Weights of a small GPT-style language model, trained from scratch on English Wikipedia: 12 layers, a variant of SOAP for these matrices.
Each number is 500 + 50 x the weight over the matrix's rms, rounded and kept within 0 to 999. Layers, rows and columns count from 0. Numbers have three digits each.

# layer 3 MLP gate, 1280x320, rms 0.147, rows 121-147, columns 0-79
525464541611513510477532513549514542445476491419443527483459516520550501569594510430607517483498442516504467488350497441605458568498554534540464413453430504476547582578447427588560588474512588449477544542479538525499563540472529545482549581
472494489571421492489577510521500475575470467532580488480422514581472476527508445520549439548531522505513400508480460573504469549492452577505521414454530519468565500512414600456518455493497506456475579453488539469463520534499478573469549545
489616496445463523538473517529467565468368534500531361553439565462487435448469471407460483411437525544475458564456490396561520482501524564419537507537491552543469467470465439589590464486485630465397498487510615404500555545476443612546496435
562484640484524550474511400570461390572473466543450445491526499517557434451515428463476481432480458553510462555440591509474459458494492544530580433473522466488550522492527571520571524517439509552538536514592464441433502593434510500521503461
527520509527520598430403525504486446593456590501534546543536515508466559508591499383541509497541552510540514464566610522454478454546518475470554510423504603445528514439551485480514513526521484468465559568427565471575578450570409576517516532
616469541490527457498526573475493556429498439596481486517557538450580428519506462454522492535505483514475445439506500509468480504461538447526487522465452430433487582462460470552582535507547435410490533463509435406509503478429429545471481500
452471438439549474497435451557515518489459419490485533522508590513522507573431610461516454525499461589598407502544579488505455506495549540522494509526538573542567633440442488564552532488570508598528510549408546431617579465519474539533437551
463419548458569552489514559415484436444457532520435523544488572412590461478508512504486532600395507464576471514553638511449505434470550445496490523636476479514572387531507451572471554466426520485389431514408405500471449442474557511552487514
493475492393503488521572459451429572522498490478486461445530373584380533554568467496518472501432450443630449580501404420586500496468510548473576533542460574555504488524468486453502446523522496396509492480463523489562508592467530516437470537
534512419557564574371503503569474469481526516474583523532514437497600476561538573504470557457439444517426456505550482576499534478426438500500414484463660524513466522493514534529486480458484589491546519428390555546455555538549491520461569520
550460463517529511454479531326520517572472568417535486448514492405402455553391523471590466519385442550423423507445519498425549639494522616525525448630559512494559558521428529528390439428524532666542519419585632494592543520513435485526571493
522488481467462435459482578519512510468434493480507423412539377559539517551554508527531598498503535492503528402512451458509543480492485455563462504428497564486457564494508466502463546485518443467516528457548526573545487492439488561461481483
482416496593560397516498545533426534477488465550508435564526497469535482567546486525449548463529490433452517499611422498553492557507521512471544477401472564546484538513554453434409510507514455474437491533507573538510494510490480526541487477
525481483492510467559534549531547527548421470476504569490439458497535559528388445532487494485410547513511491522533460507491465492501449453524550532434572446564465544499420476520456504490500409495459558493612536475480561509421442466437546443
506495542537483452508517512492514471561553581585564521521438508442514488474596484410486545482490469432517590498484468517469402495527547475435532459438411511532502482538535520548491507603576453415512517441472468584545499491552557505425394553
550533524536485538519459435479511498467497624589539450445456421498510394533486621442510523631546536557525503391546441547541528537503575520466463480466448453482508605432397482565549579496638448509564542478490483526525478573494566457513541481
491449420584439458553528496508455413458504530504558522482491468521546418506515460488566497493526477513483497459468508494504427488448526519445535580538483494535451521557485498390470428447541373456415459475542514515580482539428572586529506517
502527474540548515484511526517459496455419451544482634503573512474566537503436485510450434408528586471574550475567496571560425557452575493472438469491504460572528499527608483460433460459426602564487453611580465510435593589517508477511459433
565521626515469592458579409450514583348525545501462560556518496555558500461544470418556512531539472476579455501588419399483423594377492526617538538489459535553530508458543485495509402483555459455440551515464496460505490469480446553477495484
488594474426527476482551479450555496547454434460505502597512489498517420446492480523615523517434498424525520487504476394502533503469465513498546564427516474599463598480419605415464433466475477485530541544502518555558491556471577560578449423
552477483444580548449510537427471482429461541498459493447463465450482529482567479481451511518468489484485610451395470411540549515470474519450548473501476521516618463516417471455505607479585547565565388504569522632510511573543488499498452493
563475440511520510396408514502546436436460537508545556466527482537530443558522562536488515486522559421490469440534539603514496638489498522527453427576582432507481443572469493441526460557536557540543506410523473424444523491626463539475522507
552434457509455518514614513470432447502515529441539473448500571428533511481578566553523474478456439488549496594508504479601367592423476480533598550436516483385580562524476566584523526523519377532475500579512536439519585421558560567521502513
511532544579463481542503515492553505581467439477515592536588464479480438443477521559413515406562486442483544449442496500468492464534534469441425479518485486438504466509495455448504505469513448475491438422498425502467505568489541443546496531
496446510570448485484468550560506528474542511459565534443571492512557399469483367444483484496420611490443459485576514560514453466538499443476506483470540516532604491549449521460463501513493542574490558525454528527451439547429499518493476521
520532529445542519435509466532485578343435495492432418504412543517545558589534473444501395472300570536605548425488533438506454491485502443525514609498444509484561454554426449553465418524561533558386519639557504443600516535510400555533527480
567487512503502412478548385531472497532440464527536447553534482578483461549517524606465544397523426478528484469478511528462476471470590423428500462597385536451616459516506458561487456456475449507491479484520501400478614584455555463519587426
# layer 3 MLP up, 1280x320, rms 0.142, rows 121-147, columns 0-79
498492527526449564425502471469438570563491511420420533481510537518461559536551554471478584427473475496597523503469425447486456525474505458511441561475501546427493561453470517550482536414421519539532532570445562522538584487514494413631507528
415485462491578467507580488579482522462563466587505520550475504409463415468544621402551354579556495571581520508413507479503536554533562520559521591504506470536446525424479450533542524502557529451562487571484493491538500540495472525420574418
502492518529542461555446500447475486451482439494548398544587510491512476575529541433562502560450541477485428568480560493610547547424384578427566500606504567504451517523459528539551475513500461461465440493554575504543534538526530525584502455
469407596471445450552489495579485527574478453572447511425486585419537445537473510477460469470571495485584515573496542550483464608563455465537429515491469486545518545485548541477494505408587477503468529511554473460552443519430577519500538564
533506528520558541505504533494477503400504469394503465421480494467546563511471483405406503560541467583443505547422562448476442548400412532474523491444425520528436541489509412513393517510484483578456475552509470547582418483404455450492414463
489515487557449440459495448421511585501493500483487481479449518466463463565527537500451481508530501530569471497577516536494525461557430524581444405558439441416540566522456502545501570544449534471481521478423485399536542482460494529517464550
519488485478443407462497505515433562456575563503414431380573436434487518541597436525527410476401527458444571594527533412562523503491524452517522536551500492424535506471504465515523482511571477518468495475490480528469405526438571562414487465
536515436450530487411494536485586450452462542502469628557485503484509484443421547519459564535407609534540635494473546591441451577512482527547611466450496528441557381476506510497532488475446495507386551480507488477477491441499489494493439594
500613516528511452553511536525474474429519566581537477521477516483497479548503423522507482377508535462500504552508447503489533520536506509476503477433563469541600408530556491485557552493521460526466440467575526590542520506564473445460515458
448594474497465525473500532433443452548522451369459481521511441567538515517449418456549541422518431515544438489427425528514417569501496603458543516400498592510574475490553465497555565509538533506655525572555483501473580510525397448513547507
460448504471473534511474470544562564439427519505471482559469422503506477438481461531501564553597516465450574594463590523506461370558373478477484555536444501476602397492461551488476568591542580502520586449452514469451491428485538493467458521
461537522428546544470410484489505471489443444497509578451496491507467448507450553563497476487476486484466506457408599487496485453481511554515437514526573535490503580470434529534555464504545422579524460531442497445509459496494532510572523544
551476427491483464411494506548487609478495529449642473503451430456569550402493540429552504493503411402587557544499532467395517556541463505472583455453548407399603446485472499443495543521392523487515504483577534496492464548520494463457525467
446508623595497501582472482515471453432540496537424567483510489513513486451463573500523548453437494495469525502432501499472520459479546480471471422548551454512572556464508542453496482499465503530583474555563449532524491487610500493535490524
525527587485527509495583536516491436460459511468593526497483514527564510504485535405483449512518439440485606481494538459528475486464459456498578565438485558543603499384544536407537504553480424444623502435545497574532455431484570461446445480
513542398495513519498527506471529534630483517570523458463501493508425562528390441514430536427470479434633493571458502386467501507563493551506530567593489590487571423467583505531405530483483552506451556574480513589474515468497464421504461444
479521588532475561491538564544486474484477589491466568457518508491566593523530562502489487492489448493529517572363570498576497603564569538454451482364575519525443462491494623581513470615449462495595412445475515465408578512626577532497510525
476468539424557438468491556429569448519459547572481469525378624438465469508506390472530483509460581503416612555559571502559535505549454439479556518552570534549486366547514537524505420458510558474387616505492575535559443511522476488476598484
459436484438555438486511447530570581515468494409421464592566563512484605546528443513520591506501491439561475442486477550524483524476415447575515489578479517479482532467498462542465524513549498564484512511514375491449406523576481555508509452
456524597539464495370535467551531496382481528611482491566458465412503421528504490491565464526465420611441515569504521512443477493456434414547505516529428440520571466498465507485520418500490540510488529410433480494530483552394495525451483523
511564489496557489447461516541581435512436578520425492546459432469492392590525546478528568577355519516455496518456466435428483499567471416517529450498494434549449549552479565546623558423397529552454466542374501565391459486542521460419528511
560452501500540530525498502474527534521569614486503541504461529435540534531459487466628513508494518429516417510499489502560553538546484486563507481566660434488469450522583551475497508470541447503509543505513500534495483536537474555522552497
502516493481578579554546572540493416484520486443528570465397528427575437459476533582597482484411464444510498578502405582509492591475595360508451505486473505484532543398449525550477540409562417412518516521544544472532557369368501562465588523
517479403537523427484469506482535498542521521489388445513482507485501528498575518597479606549537545480503459517454449450510566530531514502470507414526447522531518518497577493493552591486483519558484433580471517566572501436505479441426547405
484465497519538446452497506557517587480513490540503535389537409575548497526455494505516525474449466450570490421510548503426410485530526505474454492447497487415461511490433542470515515581491521485468542436467573479560430504502440550436490565
537442540543522426574507519565538505573493550471468463542559522530358489606427524503482439536519552489510472466463461506474542474405585573546496475537532454579467470571490502491504470419456424516497505508527501456597547495577389499478448500
445526450461524434535492580484570547545543466473470556492427501448544475468454501449522408533453491528492428568536400491459450467453503513587536501523510487492481490524466434442506488523454562543488499455430461491514476503558509540528422537
# layer 3 MLP down (transposed), 1280x320, rms 0.138, rows 121-147, columns 0-79
606531539507501440544561460539503477522532564485484402507519531502595526431527478503486541482400619532587545527566619467536544508506508562454555488497455503477440430431373536442452445476543512566540421558528514521506440537485495454508543519
478463515435551429460516528467490438500482451557376534545502581621494441595538430450555524497501519532575547548544419411509516530558508445479422416422484547491424487414575501563442476480490474534484526512377532466538543410525453489535468499
539562470486488536416571461529530437568504546495467497557413498442535554543508480531401405474443599414486396534581497494415462457436459471462520516487450549399473586444577428506518493520500546505502507489609466539578466492414459631477460526
525551469477531525480573467511537508492534510439446462433405486417560580595467484438464451577467533481489454433463505612548501497532538511619601491483511481550485586509545469430444575560497521466380512505476507480542463463463572511382440481
516580545465490540392446502541471502492533453520479475557518474533500441479539523485415554493488569541472611458424535427564490434495553521461405508495441562461440507548478587557539649421449480520488514508483510587412478501536482554460584577
431490522478395473523457432546569563629408422471443577457482496503542531493361534502420620427515483457462585387506533607494448448515486535542528553548534500518521509459551417532449480497524442525499507463506567542521523507420504478476549453
489570460501433451558513602500490490549501454456538543483518484510506460553557507496569476400437455512604526588503554512519469554447455514533508465536611512494440392469535537492461580502547612471491501490459549529536599561420559413487475448
537467418497548517455588489615500485502451524565536390540487601494384488500433542545495551577450529498495547533621530526510498447492558506464461486533468538511478533552600499551541537435415558485409538574452466523516522465476505455452521559
383473411493535573501452563421526557435512451542540418403532443632479481426470428501497498466601473417606503527443494472540485338519455464593510483495428499447503633467533535533517525538567434444460488434505554439544518487492585447531443486
511525461443486461544660469462517544633477464553511538481558508437503403454481521568523514388513576524502495555526494484534501483492388509488445524504504535472476547514559528459491534535503485492505519532454587542561388506519527541469567483
542524406482506520507470406445469539509485502566526455501487569541555551553576485514523472522547482563530480489412515564595565496456534532487502539540466424510568517560485519425535493526443513478598477506475519489446529506440468559544517495
553501575443560474485461529457496595481589498437571420580544478427556512458497474535510449466494469489532467426452524466443513526463506519515395512541541573506557533524465546582527557455495600525455537608579479444508543458512517578536397508
517510589426561507480502460535484462555476525482459464428533529528455470493578540511480558415430544528435531532379601476478438459558533457524463455518535531527569557420397538582497492502549570432512451428509408486533473605468527495478470552
557556479501466501517416511472475490489535529402538361613454482610473439481460514487490531495491504529499420536451519480455378411512449565445551556496489507449514479541544511551467467486519578442532546453487467510551476499512576559510454533
478415502508397507525459510458506509531511439506434483535523448491450493495430494493432442540533425445460474537441531520483507566462587479476609489525426479482651560457639605412519482552505464476460594461424534541453494447485532496471564503
476475484400486416571481499559564465587534517561524452548459480527479555434470537500511471467408481564426406479637599547522504587513489547543491579386501468479545436449529602520433491551448524592509526443504556576539597495421494470485538492
485463489542496411542367499503479527465548507525407481453472539458498442446486477520477589518431499528506569519498499540547523531497444507436536586487440503477542471490517534512499564513531509465367549481542549520548567524436552555539565529
441478474500494461573573532479639535580497492506439553475495604508454521491539482467485583468464526519430530495477461473547531421460473539470502489498458617480511480439532429426393582499530428572499565434468553492506474498559458604497520568
527552579546436412514519546551538560470454510517495595634555529508517489555490436482465532547475488511480433467544541456452397498451510539548553507433525517491506506526533420517516467472426493491484482472538503532494468496549598466445554470
485529390475499530495330517478421443543476511540539505504515487598444460485468441461530531540583525442513498433530462457464533566474520603486387534516474495540511488498437501560417641509438515523543531503528501515475474427561527514565492504
493577610459582425469476567549527549505420527479458540493523505600420529591501455515430475569518471406384387483585546467513418475530469506493474481482499493554564522500551458529455449466469411447586483514572483423475504522500498537476503490
566500536478542516515466459479481473491490502487510534490496527434524484450437506539487459533496578614506465459521481447471567530414540477518484475522540486475508314522398476459447499352523554510521532350510512467511512477510528537458537535
533563515515518542483725496487564420498492551495529482443506521513533469513472528499550457450535448499520525508531541493559453533545484522503528509474446502492529531525485489546514542549467506507547517535516509500519489439475527566535461554
496565458598504487558604431498546491616423410551587607432455542556462491482509446491440518556498492555518468552504525490544526460548564576567517525546433580489559550513471541481469567391498505529389519495546469520495518480494536530522493507
528513467561462467592461498557488452470449566465417389545391481444500553517422551459486443567471514504406514463522494484483466539563506584394506530543491398536487528532519541468479468498516423517503466481486565543618453562477485573488538523
404503418480412455494574519473607469407474509540439420620521481529505485449473396561526567650455516609478523492547472383569522562493420477438504569491482625517466451512440411517566443495439534543547528563430499486501461382490423545584666513
508512486548504484523346502444491421415532508547517534540548484492561490500568515447518530549488383479521474473538470465548666480551534581583546410512506543517529475610465491470434557547501481492551476541391536651405469467528508510517505516